Part of a small language model's weights: 4 heads of 64, 203M tokens.
Each number is 200 + 30 x the weight over its row's rms, rounded and kept within 0 to 999. Layers, rows and columns count from 0. The size before them is the row's rms in percent of the matrix's.

# layer 10 MLP down, 256x896, rms 0.185, rows 164-218, columns 128-255
098,186,245,175,210,249,173,195,194,157,155,189,187,172,165,248,222,194,175,190,217,205,190,218,198,250,202,158,216,228,204,254,174,199,195,182,197,156,235,212,181,182,204,189,228,288,161,219,156,210,178,209,200,184,191,162,213,164,194,207,208,154,176,215,194,214,205,169,223,221,191,186,188,202,202,194,203,180,224,176,216,215,188,225,168,218,171,190,184,188,201,236,180,231,221,218,228,119,190,225,238,133,152,150,190,233,218,244,168,195,218,175,187,171,208,202,190,175,167,208,183,175,211,179,222,182,220,177,169
097,186,248,149,248,194,230,202,230,227,224,191,219,201,170,230,186,251,181,246,159,208,207,178,215,164,168,177,179,206,267,185,244,232,153,247,184,186,222,168,282,223,211,176,198,144,238,179,204,205,225,182,200,205,182,178,162,152,212,202,198,194,218,184,207,134,209,220,165,241,179,251,211,247,237,232,204,209,227,161,205,238,223,193,172,183,186,183,196,227,168,236,159,205,263,240,180,224,204,169,174,225,158,219,143,177,228,194,206,127,174,158,227,238,179,222,237,178,231,196,230,250,220,224,220,209,194,260,215
101,212,221,182,215,192,193,166,177,179,169,208,163,188,215,148,220,228,134,209,231,263,217,183,179,161,176,168,216,180,249,190,204,194,200,202,156,161,186,212,195,212,147,177,200,181,188,172,210,194,223,180,194,156,204,205,174,203,229,213,182,201,214,215,210,179,160,164,223,174,220,242,229,205,177,167,211,161,199,218,206,166,206,248,193,169,184,245,161,217,231,193,200,199,203,213,206,180,218,144,146,220,173,174,196,232,158,225,181,230,203,226,214,262,217,225,129,201,153,198,227,236,188,170,244,185,212,215,202
100,208,228,133,182,209,206,200,210,183,213,179,234,185,214,187,218,212,161,218,191,204,197,195,199,160,241,248,229,198,243,186,203,167,225,225,194,187,195,205,172,197,181,176,140,173,166,183,188,235,174,190,186,206,239,183,198,235,167,148,216,210,179,275,207,169,241,191,247,150,181,152,182,178,175,182,192,200,191,200,185,223,203,171,183,221,214,218,221,198,225,236,189,167,183,212,201,200,202,178,235,181,206,120,129,229,243,162,102,172,225,182,172,204,225,227,187,194,217,176,202,197,233,248,182,222,193,243,187
100,228,172,156,207,181,193,158,157,193,209,236,251,236,222,241,177,195,198,199,209,221,163,188,196,175,213,168,250,229,205,194,174,146,168,198,236,178,196,180,204,212,167,97,199,204,231,184,168,204,238,247,235,196,224,218,206,137,177,261,171,148,194,202,266,149,227,240,171,204,186,176,194,248,185,165,138,212,179,250,252,231,165,215,254,236,170,249,224,271,214,136,222,222,200,141,241,191,198,194,181,227,176,232,247,235,185,225,249,182,219,225,209,231,182,220,247,187,185,217,189,201,255,239,211,186,208,169,202
099,209,196,194,233,252,192,205,195,291,184,201,200,171,179,226,225,205,204,206,203,202,201,263,186,215,213,229,212,234,196,200,190,286,199,159,203,175,207,219,253,169,228,234,230,244,186,175,178,242,207,162,238,233,231,200,207,206,217,200,187,205,191,173,215,181,215,150,216,173,175,225,243,234,146,210,222,215,234,190,222,154,183,122,240,184,217,235,167,213,193,209,219,235,210,247,245,194,223,167,259,165,220,220,233,167,176,221,171,238,202,212,186,184,212,217,194,219,167,208,248,206,229,217,166,158,272,125,163
101,228,216,199,247,217,226,232,219,241,207,181,236,193,215,217,173,134,201,209,206,230,221,242,229,242,212,200,202,126,163,232,180,244,232,186,253,205,220,195,214,218,228,255,169,162,190,265,176,200,199,156,185,215,190,181,176,277,229,224,201,213,180,202,238,245,220,179,154,141,227,198,192,234,173,243,204,205,229,199,169,206,174,218,211,244,175,251,192,166,221,201,158,207,209,187,162,178,237,259,210,190,217,211,207,227,155,139,197,221,197,167,170,210,216,244,190,245,214,191,147,206,210,214,211,184,269,183,145
099,179,251,238,160,201,184,218,125,171,259,218,206,156,179,265,231,242,211,201,169,200,206,211,273,206,238,175,198,179,236,250,195,227,195,219,216,188,226,178,249,238,171,204,190,188,136,219,180,237,213,211,240,227,201,222,148,185,223,192,228,238,217,190,193,192,214,198,257,205,185,197,209,167,192,208,201,221,219,220,173,219,205,222,196,223,168,145,199,217,197,247,195,124,191,122,199,205,214,133,198,207,175,210,206,211,225,212,233,153,208,160,183,180,186,181,190,252,187,252,215,244,180,213,198,191,173,218,198
095,199,194,199,155,196,223,223,198,172,245,126,224,164,240,159,239,204,197,194,176,185,162,233,197,199,207,205,199,160,162,166,242,159,185,150,243,174,192,208,149,196,206,211,183,197,201,181,182,205,191,177,219,219,136,213,181,128,197,182,213,163,193,190,238,234,258,210,182,262,201,240,169,191,268,234,202,250,166,185,185,234,184,222,251,165,147,196,179,182,233,184,197,164,190,172,217,176,179,181,178,143,262,209,194,239,199,241,245,183,209,210,166,200,183,172,255,248,232,179,220,176,169,224,258,163,127,238,219
101,224,223,231,204,168,197,110,185,191,161,220,138,197,137,219,166,179,228,225,181,181,134,215,188,210,168,228,203,207,204,212,188,212,160,191,194,235,192,197,166,161,172,221,225,217,250,183,184,202,203,258,200,217,144,233,191,212,249,164,205,242,201,179,182,190,205,208,179,190,188,235,193,245,186,150,208,203,143,185,171,184,153,202,192,205,234,178,189,192,173,157,246,214,240,199,221,176,193,195,158,185,222,168,274,191,153,157,161,223,172,197,189,138,242,197,191,214,190,162,196,170,136,194,187,225,206,201,214
095,181,211,162,245,152,190,203,190,237,248,207,185,235,181,207,196,186,158,225,245,188,144,236,227,206,149,211,173,142,171,177,231,159,215,189,192,215,171,183,132,200,179,183,149,181,212,147,258,228,105,215,203,194,211,235,196,193,150,201,200,171,231,201,167,148,197,192,175,139,141,218,191,188,199,184,197,180,191,230,256,201,243,187,198,166,186,191,186,190,165,154,209,183,197,194,242,217,204,181,209,210,246,196,216,203,210,183,262,142,188,235,173,216,240,238,177,170,222,188,228,199,173,198,174,213,229,206,182
099,201,184,168,180,236,158,190,181,208,228,202,201,212,179,166,213,219,187,249,201,217,127,216,198,186,150,186,225,216,176,193,251,178,133,170,151,139,214,180,225,219,187,236,222,153,212,196,155,179,156,202,175,200,179,196,159,213,164,204,212,224,163,137,197,208,141,196,234,202,185,156,210,191,191,210,164,143,196,252,218,194,202,168,205,187,183,145,183,153,187,220,177,169,172,198,252,215,165,256,254,164,234,221,169,208,252,178,155,207,185,198,158,226,222,196,245,188,259,194,208,187,201,199,221,208,138,157,205
097,203,173,202,166,178,238,211,249,211,183,199,203,233,211,234,167,243,278,258,230,177,218,198,204,214,166,204,242,219,207,186,184,180,205,219,155,211,214,214,162,225,247,221,189,202,171,184,244,197,212,224,243,243,245,221,223,234,183,192,199,168,170,198,150,224,206,188,154,164,204,162,179,211,213,162,218,201,206,185,236,167,219,233,194,166,183,196,254,184,162,194,187,239,224,241,248,243,204,183,214,223,189,143,214,202,175,238,213,205,135,197,217,200,220,189,221,171,140,244,170,227,148,198,161,224,205,200,226
101,161,217,188,192,276,143,224,203,257,245,178,236,223,195,203,205,172,150,229,158,211,155,268,241,231,240,181,244,229,215,222,221,254,182,151,185,168,200,199,196,185,206,178,227,179,202,219,148,175,186,207,154,199,237,214,150,191,165,216,223,178,221,194,205,114,210,198,204,221,185,205,212,188,164,190,119,192,218,171,234,202,185,230,210,167,156,210,159,203,176,192,213,130,170,215,215,187,206,179,162,191,178,176,227,212,189,229,201,159,187,258,161,175,219,198,151,200,174,217,171,212,172,248,215,138,212,212,229
102,190,176,163,142,267,168,197,115,170,198,196,229,175,150,183,218,202,193,166,219,204,216,195,165,196,222,219,231,177,204,200,190,197,198,191,189,221,219,205,178,225,202,198,188,157,256,239,190,213,155,218,227,185,191,203,255,252,235,195,247,257,203,181,160,212,201,212,180,219,242,256,158,234,232,221,240,199,245,139,260,204,211,171,204,201,195,174,169,238,173,236,208,146,203,174,184,298,218,253,242,151,214,249,180,221,245,189,204,219,198,143,232,192,220,185,196,210,267,203,186,274,194,209,236,197,202,215,183
102,216,200,161,212,199,153,224,210,180,239,159,195,216,171,234,235,174,249,188,158,176,196,158,206,227,237,147,197,198,198,190,165,191,208,187,213,217,196,185,234,242,225,155,214,240,185,159,196,198,233,217,163,168,164,202,181,198,258,225,172,190,151,203,211,192,223,230,181,221,198,225,194,213,220,194,182,211,240,208,198,189,224,145,212,157,219,200,212,263,237,218,150,177,211,177,205,187,185,204,164,233,165,159,254,230,202,209,135,216,216,175,167,221,176,186,244,217,204,217,287,212,190,215,171,191,145,153,209
101,193,210,228,167,157,180,262,202,194,173,245,205,170,200,215,186,189,198,203,244,196,190,235,176,226,165,252,180,180,154,165,175,200,224,184,236,189,206,255,162,148,203,240,268,156,212,225,179,166,197,180,195,144,216,189,221,253,208,172,167,208,185,232,228,222,232,275,181,233,250,257,217,226,205,200,199,212,232,181,228,178,164,174,200,207,243,199,152,174,192,237,200,236,189,200,189,219,208,159,187,245,222,172,235,175,176,177,160,191,221,220,290,248,275,211,233,238,208,148,230,244,171,186,187,196,160,226,206
099,200,163,236,222,220,149,198,166,221,195,208,224,184,224,198,186,183,179,218,175,178,199,204,177,219,184,181,253,198,245,230,149,169,192,187,189,187,195,196,214,155,177,190,200,172,188,171,234,205,175,228,226,218,217,200,202,251,137,205,202,211,252,222,255,196,214,165,232,197,172,186,200,139,208,178,170,198,244,118,153,167,163,164,194,183,179,202,167,210,222,200,173,220,249,209,243,212,188,158,178,213,179,225,224,194,171,179,226,238,208,177,174,201,198,174,174,216,203,165,231,137,193,174,178,230,224,238,230
100,161,202,173,258,158,224,169,158,193,162,229,196,194,194,210,242,218,135,157,164,224,253,215,239,173,228,167,220,243,205,154,129,212,197,195,173,197,191,192,222,214,163,184,200,144,209,260,193,192,189,243,206,170,213,239,174,200,191,227,190,243,214,205,260,159,194,172,228,171,274,221,198,167,258,229,203,169,173,188,213,215,209,170,207,161,206,218,183,180,249,218,163,215,223,238,179,195,209,154,175,227,231,194,250,219,192,215,228,158,208,266,190,222,183,216,174,236,210,210,212,219,175,223,234,219,267,198,246
097,209,204,170,203,189,225,192,220,214,212,204,222,177,187,245,209,170,211,213,186,187,161,220,189,215,182,190,185,192,182,211,199,198,222,188,191,242,196,203,216,210,195,219,147,189,216,201,203,221,214,207,228,236,212,195,221,172,257,205,222,185,203,223,179,237,160,184,228,248,138,217,225,169,220,229,193,224,203,244,186,247,185,179,188,201,198,174,248,222,181,263,260,204,154,203,204,249,247,196,200,237,245,206,183,203,212,247,155,214,200,239,199,200,133,163,212,238,211,162,180,141,220,178,187,183,155,219,196
104,173,218,214,174,187,175,239,235,232,142,255,132,194,187,202,209,196,158,160,157,217,203,191,192,197,211,167,161,220,213,287,177,172,194,221,246,162,229,181,203,204,241,195,206,226,176,228,211,196,223,180,208,167,201,175,249,233,269,264,161,173,210,188,203,252,234,94,247,239,229,161,210,189,201,214,202,190,214,208,211,192,224,222,192,185,232,225,180,223,181,178,229,239,199,208,162,208,213,232,203,231,188,183,202,176,160,184,241,194,215,212,202,241,205,215,218,185,216,222,220,189,207,186,149,205,203,238,205
113,158,196,231,192,182,166,203,144,210,208,232,198,155,212,193,158,218,238,226,205,208,227,145,157,191,214,243,197,251,154,217,185,135,223,200,199,168,246,234,210,229,197,203,212,230,235,238,218,185,242,209,208,168,195,219,178,166,199,200,188,176,231,171,250,165,200,191,238,249,184,248,212,160,176,186,210,164,159,214,222,180,203,226,225,170,206,229,210,227,210,171,216,187,192,226,241,235,195,200,237,87,242,191,186,249,234,195,234,245,187,173,217,195,239,218,232,189,214,208,136,230,193,220,220,219,234,239,207
099,187,195,221,190,167,200,171,174,146,206,179,198,230,231,270,165,236,200,187,205,223,217,191,225,250,189,156,208,187,220,260,210,226,199,167,272,220,208,214,211,167,215,227,196,231,201,170,164,161,210,217,157,245,211,211,216,224,229,194,242,198,236,236,219,211,185,223,204,193,199,222,205,179,176,153,196,209,224,237,217,173,222,266,209,215,201,198,251,233,168,187,224,195,227,196,232,185,230,190,212,239,195,182,210,196,234,127,179,216,197,183,221,173,233,183,171,202,224,211,202,146,195,160,202,223,132,216,162
095,200,157,197,185,149,241,227,185,199,254,201,197,120,208,234,146,237,222,182,223,223,188,152,190,136,181,145,198,205,239,253,261,217,224,200,172,205,194,175,200,209,211,200,185,226,161,156,190,168,206,235,180,179,205,196,201,234,182,203,199,204,167,196,203,125,178,173,156,206,194,218,236,187,191,205,140,167,236,202,239,249,212,184,165,209,190,167,172,198,206,174,162,137,215,204,160,159,246,194,170,195,212,187,181,206,189,216,169,198,270,172,183,154,178,228,206,209,196,180,199,206,144,235,192,219,209,162,151
096,200,160,192,232,195,206,212,185,160,184,196,211,203,172,197,241,143,204,215,192,174,212,194,178,254,223,235,215,197,177,214,197,217,207,157,267,158,232,239,168,168,218,189,236,102,226,202,194,201,178,185,238,212,217,190,206,183,165,237,186,196,229,183,177,209,173,203,193,164,203,193,224,186,166,180,176,192,209,215,176,225,222,189,169,183,203,209,216,205,259,225,155,202,180,168,177,245,255,228,177,247,187,222,249,252,219,267,196,265,198,179,217,191,151,221,143,244,161,188,198,188,183,195,179,272,237,226,164
103,175,177,200,194,212,228,149,172,194,216,203,226,225,186,197,239,218,161,190,199,225,199,207,207,178,210,212,184,204,157,157,205,211,211,201,194,179,244,209,181,249,266,195,169,248,214,186,236,182,191,205,222,198,178,192,216,233,244,266,174,246,156,248,159,242,217,174,229,225,197,226,188,188,173,155,239,240,179,192,176,255,178,146,182,242,235,219,187,222,194,177,210,122,227,190,231,272,232,184,187,211,191,152,216,199,176,288,158,240,166,207,212,216,180,191,148,197,221,236,195,231,248,226,174,183,227,164,196
099,199,200,219,223,206,253,220,220,190,186,204,191,204,247,195,191,138,204,199,235,235,144,212,195,203,213,196,142,219,211,236,193,200,205,191,238,216,139,208,223,176,235,173,211,229,261,200,199,163,176,199,156,219,246,214,192,156,209,211,179,233,182,207,199,222,246,230,226,111,154,221,167,212,224,168,183,194,227,161,212,188,137,208,217,227,205,203,244,221,221,229,242,200,209,192,156,214,189,189,225,199,215,235,206,179,213,213,202,166,197,171,174,191,263,246,157,157,214,215,224,134,152,187,207,238,211,207,188
102,211,231,229,177,244,220,190,128,188,211,236,196,201,244,148,228,212,147,169,205,229,182,158,164,255,207,221,258,162,214,125,221,261,183,199,167,230,168,152,164,194,201,238,207,198,184,206,173,197,227,157,186,178,215,179,169,142,183,196,168,201,204,193,269,148,218,214,209,223,189,212,201,273,196,227,219,169,186,151,184,194,166,205,195,211,216,243,190,212,141,228,182,217,162,177,171,232,200,192,186,208,172,236,236,209,186,203,240,216,195,167,193,214,170,214,140,218,141,192,203,223,202,168,172,195,182,243,224
101,232,228,232,158,181,163,202,175,266,195,194,171,241,195,267,183,224,205,204,188,174,148,219,216,219,223,203,169,183,190,189,223,255,178,244,177,237,204,194,267,192,198,193,210,243,188,218,207,215,277,178,245,214,181,162,205,162,224,188,162,145,219,211,192,179,217,231,184,172,221,189,186,185,193,129,219,224,178,271,191,243,225,193,180,150,206,199,195,178,202,221,229,180,178,178,187,132,208,203,238,173,234,139,224,142,201,219,231,207,228,193,127,214,209,184,198,197,222,150,174,219,191,187,172,154,254,224,171
098,164,188,185,252,198,188,188,201,215,202,210,202,212,223,228,218,187,203,221,181,205,224,207,160,279,203,213,195,189,257,170,218,186,182,262,188,211,202,180,263,175,196,201,260,194,174,178,219,197,254,202,248,172,217,156,190,191,163,248,191,227,179,174,234,171,218,195,225,196,192,186,217,168,226,252,127,179,238,238,196,213,151,176,260,151,189,224,209,223,171,225,180,181,240,273,184,179,161,218,222,186,157,160,184,228,180,199,190,184,180,176,167,170,180,205,191,205,192,144,221,154,183,125,184,181,236,177,207
102,165,216,227,182,211,245,229,171,192,229,220,219,139,217,161,238,192,204,284,203,224,184,199,258,183,214,188,193,198,182,167,209,218,230,251,256,205,260,220,241,220,143,214,158,166,230,189,158,188,217,215,177,155,176,140,227,207,212,219,259,142,165,221,170,229,165,203,181,252,210,202,232,171,230,195,163,221,207,199,126,172,206,221,198,130,206,215,198,254,226,173,238,151,222,216,189,215,236,231,208,191,204,227,207,201,227,160,167,183,195,141,194,177,176,215,214,198,190,172,174,220,201,184,255,134,237,178,217
098,203,208,212,173,209,219,191,209,260,250,257,252,235,181,187,183,192,157,174,240,197,185,214,188,193,176,172,209,186,191,186,223,232,210,251,188,199,200,197,165,217,259,223,181,233,196,223,206,254,254,218,251,150,219,165,227,199,237,153,178,197,234,174,232,194,181,238,199,178,202,201,214,181,170,142,203,228,233,186,249,200,194,213,195,196,181,200,230,227,201,233,190,199,182,238,186,188,229,171,212,172,236,248,168,222,148,163,240,196,192,211,202,230,184,218,215,196,174,198,183,194,271,149,215,181,181,183,145
101,178,228,207,258,197,213,248,250,257,256,209,165,236,196,193,211,245,210,215,159,210,226,217,202,200,179,188,220,222,181,224,212,210,195,186,159,204,178,177,248,204,253,190,183,263,214,206,277,217,190,188,196,197,249,218,188,195,289,169,209,216,177,222,196,216,160,185,179,181,187,188,198,223,149,222,235,187,206,183,177,200,222,241,226,211,195,193,182,234,283,225,167,276,204,184,224,193,258,190,185,213,238,226,210,239,192,205,198,192,181,161,194,187,206,162,255,202,192,188,232,198,160,235,145,196,206,181,211
101,169,153,190,198,211,146,184,201,189,221,155,220,219,177,188,278,183,178,194,229,164,203,215,231,197,214,253,268,160,226,179,192,212,239,174,259,211,184,195,203,174,196,179,166,232,161,219,224,156,208,211,180,196,204,195,210,249,203,258,166,222,190,239,207,248,216,188,234,158,189,170,211,176,247,172,247,155,174,156,189,230,183,265,180,252,158,203,176,217,233,161,168,150,162,192,216,254,213,183,164,239,166,170,229,199,203,171,228,169,243,179,159,279,194,126,211,203,183,204,223,212,197,193,205,179,245,261,240
101,195,216,225,188,224,178,171,165,230,149,240,149,246,234,200,200,283,243,193,209,180,200,183,256,214,212,117,157,252,190,143,189,184,223,133,213,227,206,288,207,206,235,172,207,200,202,229,189,215,164,226,179,189,203,157,213,185,276,230,197,208,205,240,161,226,234,201,242,149,212,244,175,209,217,180,228,220,188,202,188,170,201,194,225,194,223,148,199,194,177,151,180,202,207,198,167,163,149,184,230,180,225,191,203,207,208,209,177,225,144,150,252,195,217,224,151,199,183,171,218,195,112,188,220,206,154,226,186
103,228,155,171,152,161,144,174,227,185,201,199,215,214,170,215,164,154,214,185,173,209,191,193,239,213,249,243,266,197,195,198,291,170,256,200,187,215,228,203,182,247,194,188,190,205,155,196,169,189,257,152,242,191,223,266,210,203,167,262,179,197,120,157,203,209,164,170,172,208,208,161,218,143,198,201,217,163,210,259,207,226,206,153,189,216,154,196,198,166,214,150,217,188,178,218,209,242,192,236,204,196,195,225,196,220,209,240,182,217,190,162,194,170,203,223,195,266,257,256,190,226,173,237,183,243,244,195,211
095,207,195,192,244,146,175,190,183,208,211,171,186,212,194,184,241,146,220,197,258,233,224,228,183,204,183,248,183,224,162,228,196,181,231,246,214,150,189,233,160,191,195,161,167,171,204,129,207,165,215,228,205,173,173,202,194,180,183,185,220,204,174,156,183,191,198,248,194,194,194,182,190,187,187,130,223,198,224,192,185,170,154,197,187,122,238,241,186,166,248,176,177,167,235,180,199,193,183,235,245,208,179,179,147,263,186,212,184,207,186,263,203,186,216,209,189,184,189,291,228,179,211,194,174,205,212,248,226
103,212,170,200,243,220,192,194,179,198,221,238,154,159,130,184,217,258,188,160,174,194,169,204,201,230,202,207,231,180,188,193,188,220,169,172,183,178,146,205,264,221,199,169,225,213,201,220,185,203,226,186,188,236,120,199,228,184,192,253,185,189,194,151,170,189,230,211,195,195,185,170,199,176,200,219,209,226,274,198,195,183,210,204,177,232,189,194,180,196,231,228,199,212,226,183,172,266,212,194,227,182,200,175,175,201,151,188,206,201,216,222,228,238,234,199,271,173,165,246,243,205,216,142,222,208,200,242,169
100,211,206,177,205,204,265,215,238,173,178,195,231,209,134,189,202,238,195,241,208,243,159,220,213,197,226,232,176,179,192,220,182,164,222,224,162,230,168,180,165,208,252,177,226,137,202,164,223,225,179,222,174,120,158,209,218,197,207,226,196,244,209,210,181,197,176,213,218,194,199,188,181,195,183,177,167,233,161,213,208,153,253,216,190,246,149,190,215,180,184,232,232,194,255,223,227,199,212,196,207,248,207,202,150,169,157,205,175,184,208,203,188,229,231,233,172,180,192,174,175,212,209,215,199,202,140,181,216
101,144,205,169,198,187,152,210,238,213,196,166,169,182,177,172,164,204,197,166,142,245,155,139,283,152,166,228,221,188,166,188,246,190,232,226,180,240,182,208,182,222,222,168,215,177,231,226,228,196,175,198,243,146,182,197,203,167,191,177,161,207,209,209,203,177,216,146,213,162,201,198,182,225,190,232,196,217,193,193,217,227,184,162,182,168,192,187,221,237,260,233,188,186,219,191,183,221,272,204,156,228,215,212,233,216,157,172,201,232,200,207,222,222,187,178,243,180,203,152,168,184,164,191,192,115,234,174,161
099,162,160,192,250,260,161,201,217,203,240,201,172,226,250,182,176,209,240,218,181,213,212,188,243,205,191,240,154,189,214,185,149,167,165,211,225,184,245,146,209,173,197,207,227,234,154,206,197,209,195,198,180,197,185,182,195,201,186,248,200,157,227,213,177,232,206,181,181,238,245,182,238,193,251,218,274,206,181,172,201,199,175,199,159,189,202,167,193,165,201,194,218,200,192,144,240,171,152,219,232,253,132,135,200,227,212,213,168,187,170,212,244,265,226,208,237,193,234,210,232,205,223,183,223,216,209,184,214
096,168,208,202,164,221,169,218,166,150,196,188,242,274,251,148,231,186,196,200,193,149,232,210,212,196,182,197,230,227,191,173,189,189,185,179,236,220,190,218,211,236,220,169,225,173,229,213,212,207,175,211,177,191,165,162,188,161,209,183,243,173,182,196,203,213,211,238,241,225,171,179,197,247,194,230,238,150,244,181,201,258,222,196,210,197,211,182,189,225,201,172,192,171,221,149,247,202,193,215,142,178,164,235,222,141,176,200,171,168,140,202,198,159,188,201,208,192,257,182,228,189,176,259,185,235,181,227,218
103,236,167,184,221,212,224,207,215,200,248,194,229,213,175,254,227,179,185,225,221,130,242,177,242,177,223,197,181,203,164,240,203,220,184,217,179,223,224,184,172,194,169,164,239,270,247,215,197,187,200,171,201,179,228,145,187,200,183,180,170,238,196,164,193,187,139,242,191,185,264,180,228,185,195,222,233,188,187,222,151,183,238,178,172,210,191,184,210,179,186,251,211,230,239,224,175,189,214,210,159,221,148,245,182,203,237,215,179,133,153,167,157,162,189,134,223,264,208,190,186,197,171,195,191,185,158,233,202
095,173,227,160,230,228,231,200,241,199,207,112,222,243,221,201,188,217,149,243,168,223,191,202,201,260,145,193,159,195,203,174,237,251,210,195,161,208,234,147,290,167,176,183,249,155,206,205,223,180,208,205,220,208,230,222,177,171,262,261,211,160,162,208,168,178,193,204,209,242,222,227,204,196,247,191,157,164,223,231,175,212,192,255,213,231,213,181,221,224,179,210,228,166,154,230,162,184,234,181,157,184,187,193,151,187,223,253,201,195,196,240,155,227,232,188,178,247,182,261,207,156,187,200,212,155,167,207,162
100,213,166,138,219,154,222,203,200,232,176,139,211,164,168,211,164,188,173,238,203,209,251,211,231,255,203,221,219,203,226,181,186,177,201,228,205,174,171,166,190,246,181,191,195,212,179,157,216,214,189,210,180,238,189,193,221,235,235,241,243,238,251,197,203,200,164,260,218,220,172,190,201,201,241,222,232,197,151,199,197,204,219,218,205,183,162,201,209,144,248,197,241,228,215,215,171,191,203,190,196,203,224,207,139,237,184,229,213,201,150,194,192,220,213,204,219,198,197,151,152,210,212,245,158,226,267,168,257
098,171,198,216,215,192,191,174,260,155,247,190,164,228,203,200,130,187,212,186,250,233,219,147,230,193,213,219,200,256,205,208,195,182,178,157,232,227,275,178,203,197,173,292,178,175,241,240,251,174,247,132,227,143,233,163,235,211,189,172,162,188,199,182,201,202,140,136,214,252,191,180,246,242,221,219,214,161,208,211,197,205,206,128,206,200,185,202,240,200,182,204,173,215,230,203,169,198,219,218,219,184,159,152,181,170,209,198,214,183,228,223,192,216,199,224,200,195,168,214,172,247,263,175,196,209,227,166,235
097,214,217,201,222,165,278,216,155,187,205,212,198,186,214,169,174,163,216,187,204,199,157,159,202,203,163,189,174,181,226,293,226,211,185,217,279,221,185,162,224,193,181,239,157,209,140,185,214,172,169,211,181,193,248,231,180,228,186,202,187,212,182,209,240,134,169,192,218,234,186,193,176,126,242,199,170,228,201,200,200,225,168,144,118,191,171,187,204,160,219,213,230,252,266,193,207,198,195,150,186,195,254,262,198,177,205,206,175,204,203,243,218,265,190,219,180,180,177,190,190,215,193,176,198,209,194,205,150
101,252,210,217,166,189,263,186,273,154,189,221,228,193,228,186,198,152,166,162,192,239,177,181,161,199,214,169,193,158,182,170,258,109,176,204,163,199,241,230,132,205,157,239,242,180,226,176,189,222,268,209,221,178,197,211,225,250,210,146,225,136,220,162,180,244,158,155,176,249,204,188,205,192,251,198,229,228,247,221,220,226,198,177,211,190,200,157,130,172,233,208,175,169,178,197,115,249,175,231,201,216,176,220,169,222,259,158,175,161,195,195,173,246,183,197,182,191,225,183,217,141,280,238,204,241,193,154,217
104,247,181,206,242,218,214,145,188,248,200,224,276,260,179,227,212,153,192,183,187,235,168,169,263,211,227,179,144,180,189,197,215,199,214,165,244,221,202,182,210,181,203,215,159,150,234,156,195,221,223,159,240,204,193,173,205,228,148,173,267,205,182,206,242,179,173,200,191,248,208,191,211,237,189,185,162,151,187,190,218,196,215,175,216,208,172,176,189,143,207,191,232,196,237,195,201,183,251,205,158,178,204,240,163,200,265,268,188,186,198,218,173,211,167,235,200,219,230,226,139,153,170,190,174,172,181,198,179
099,227,165,207,187,214,200,216,193,226,201,217,201,193,214,182,167,131,225,247,223,144,210,154,180,255,226,197,150,183,215,225,146,190,200,176,215,234,192,166,252,173,182,243,173,215,207,163,156,141,206,205,251,197,198,189,216,214,186,253,198,162,204,150,188,257,217,126,210,232,196,162,233,167,159,205,211,221,173,206,183,158,158,216,173,162,217,218,234,188,211,235,144,268,194,211,221,165,197,170,237,161,215,115,160,173,240,233,201,220,222,198,197,218,177,169,210,189,208,227,181,162,180,153,234,254,164,185,229
093,245,176,176,210,204,196,263,140,206,185,198,218,239,211,247,229,208,164,226,175,167,176,189,152,195,190,232,196,220,226,183,155,173,188,183,207,178,220,256,262,212,211,190,206,203,213,213,202,211,214,238,146,207,175,208,169,240,198,194,183,200,209,223,203,242,211,222,202,188,148,184,206,200,161,216,221,203,196,222,190,175,153,184,245,206,265,225,189,249,131,167,224,267,163,199,229,177,236,227,185,147,135,145,203,245,204,202,185,152,256,175,234,201,179,212,203,158,150,176,192,176,241,225,233,245,234,172,212
106,187,227,193,157,228,213,185,185,279,195,223,202,213,197,172,252,218,174,213,219,136,206,210,209,190,159,199,189,214,186,253,189,200,231,243,186,200,233,240,199,194,237,193,244,201,188,169,188,204,133,212,186,206,249,215,181,200,198,168,206,206,194,235,169,227,197,252,201,189,214,226,174,255,157,252,227,182,208,113,231,226,229,163,201,179,171,213,190,175,166,126,186,155,192,215,141,179,213,247,184,200,151,210,183,231,220,207,189,222,171,154,203,186,199,214,220,223,206,219,199,231,167,203,180,146,167,189,169
099,184,211,241,213,240,183,152,209,205,224,208,222,159,195,193,204,189,265,246,226,170,184,209,216,199,179,222,216,264,182,158,189,204,227,236,208,164,206,160,163,148,225,141,235,197,197,221,208,203,183,207,236,182,203,161,167,188,163,213,221,142,181,192,213,203,204,181,238,234,183,165,198,224,234,265,205,215,221,206,149,153,195,190,192,216,169,195,242,202,175,211,264,227,142,231,190,174,165,196,271,182,249,206,218,193,259,263,189,180,229,154,228,170,192,186,173,223,200,182,215,191,196,212,289,185,200,172,325
096,170,209,182,173,195,189,191,190,209,171,191,174,169,190,211,218,233,236,224,254,270,188,164,188,157,189,246,210,219,145,206,179,187,170,185,186,197,175,216,197,170,217,178,257,158,210,188,182,118,177,231,249,165,179,210,201,187,174,213,178,231,189,212,163,224,186,136,177,248,177,219,199,226,211,198,215,212,169,225,175,206,205,204,182,226,153,172,198,218,209,198,215,204,201,211,206,157,191,221,200,150,181,242,175,209,211,248,200,161,199,251,192,167,231,188,181,210,185,221,233,187,239,205,217,229,212,174,190
098,184,223,175,146,215,193,209,179,179,139,207,155,195,163,163,204,225,181,248,215,207,227,225,158,209,225,216,178,233,201,214,237,196,234,176,185,204,210,181,238,134,244,171,201,203,170,179,240,216,189,213,210,212,210,180,214,213,175,234,259,227,159,199,190,185,222,167,201,281,194,189,184,152,177,170,199,214,226,202,178,221,198,179,196,192,172,171,205,235,265,207,169,217,212,133,200,159,214,220,186,185,212,185,185,107,135,121,188,220,197,159,180,181,202,144,207,216,172,234,199,234,180,179,193,234,176,179,185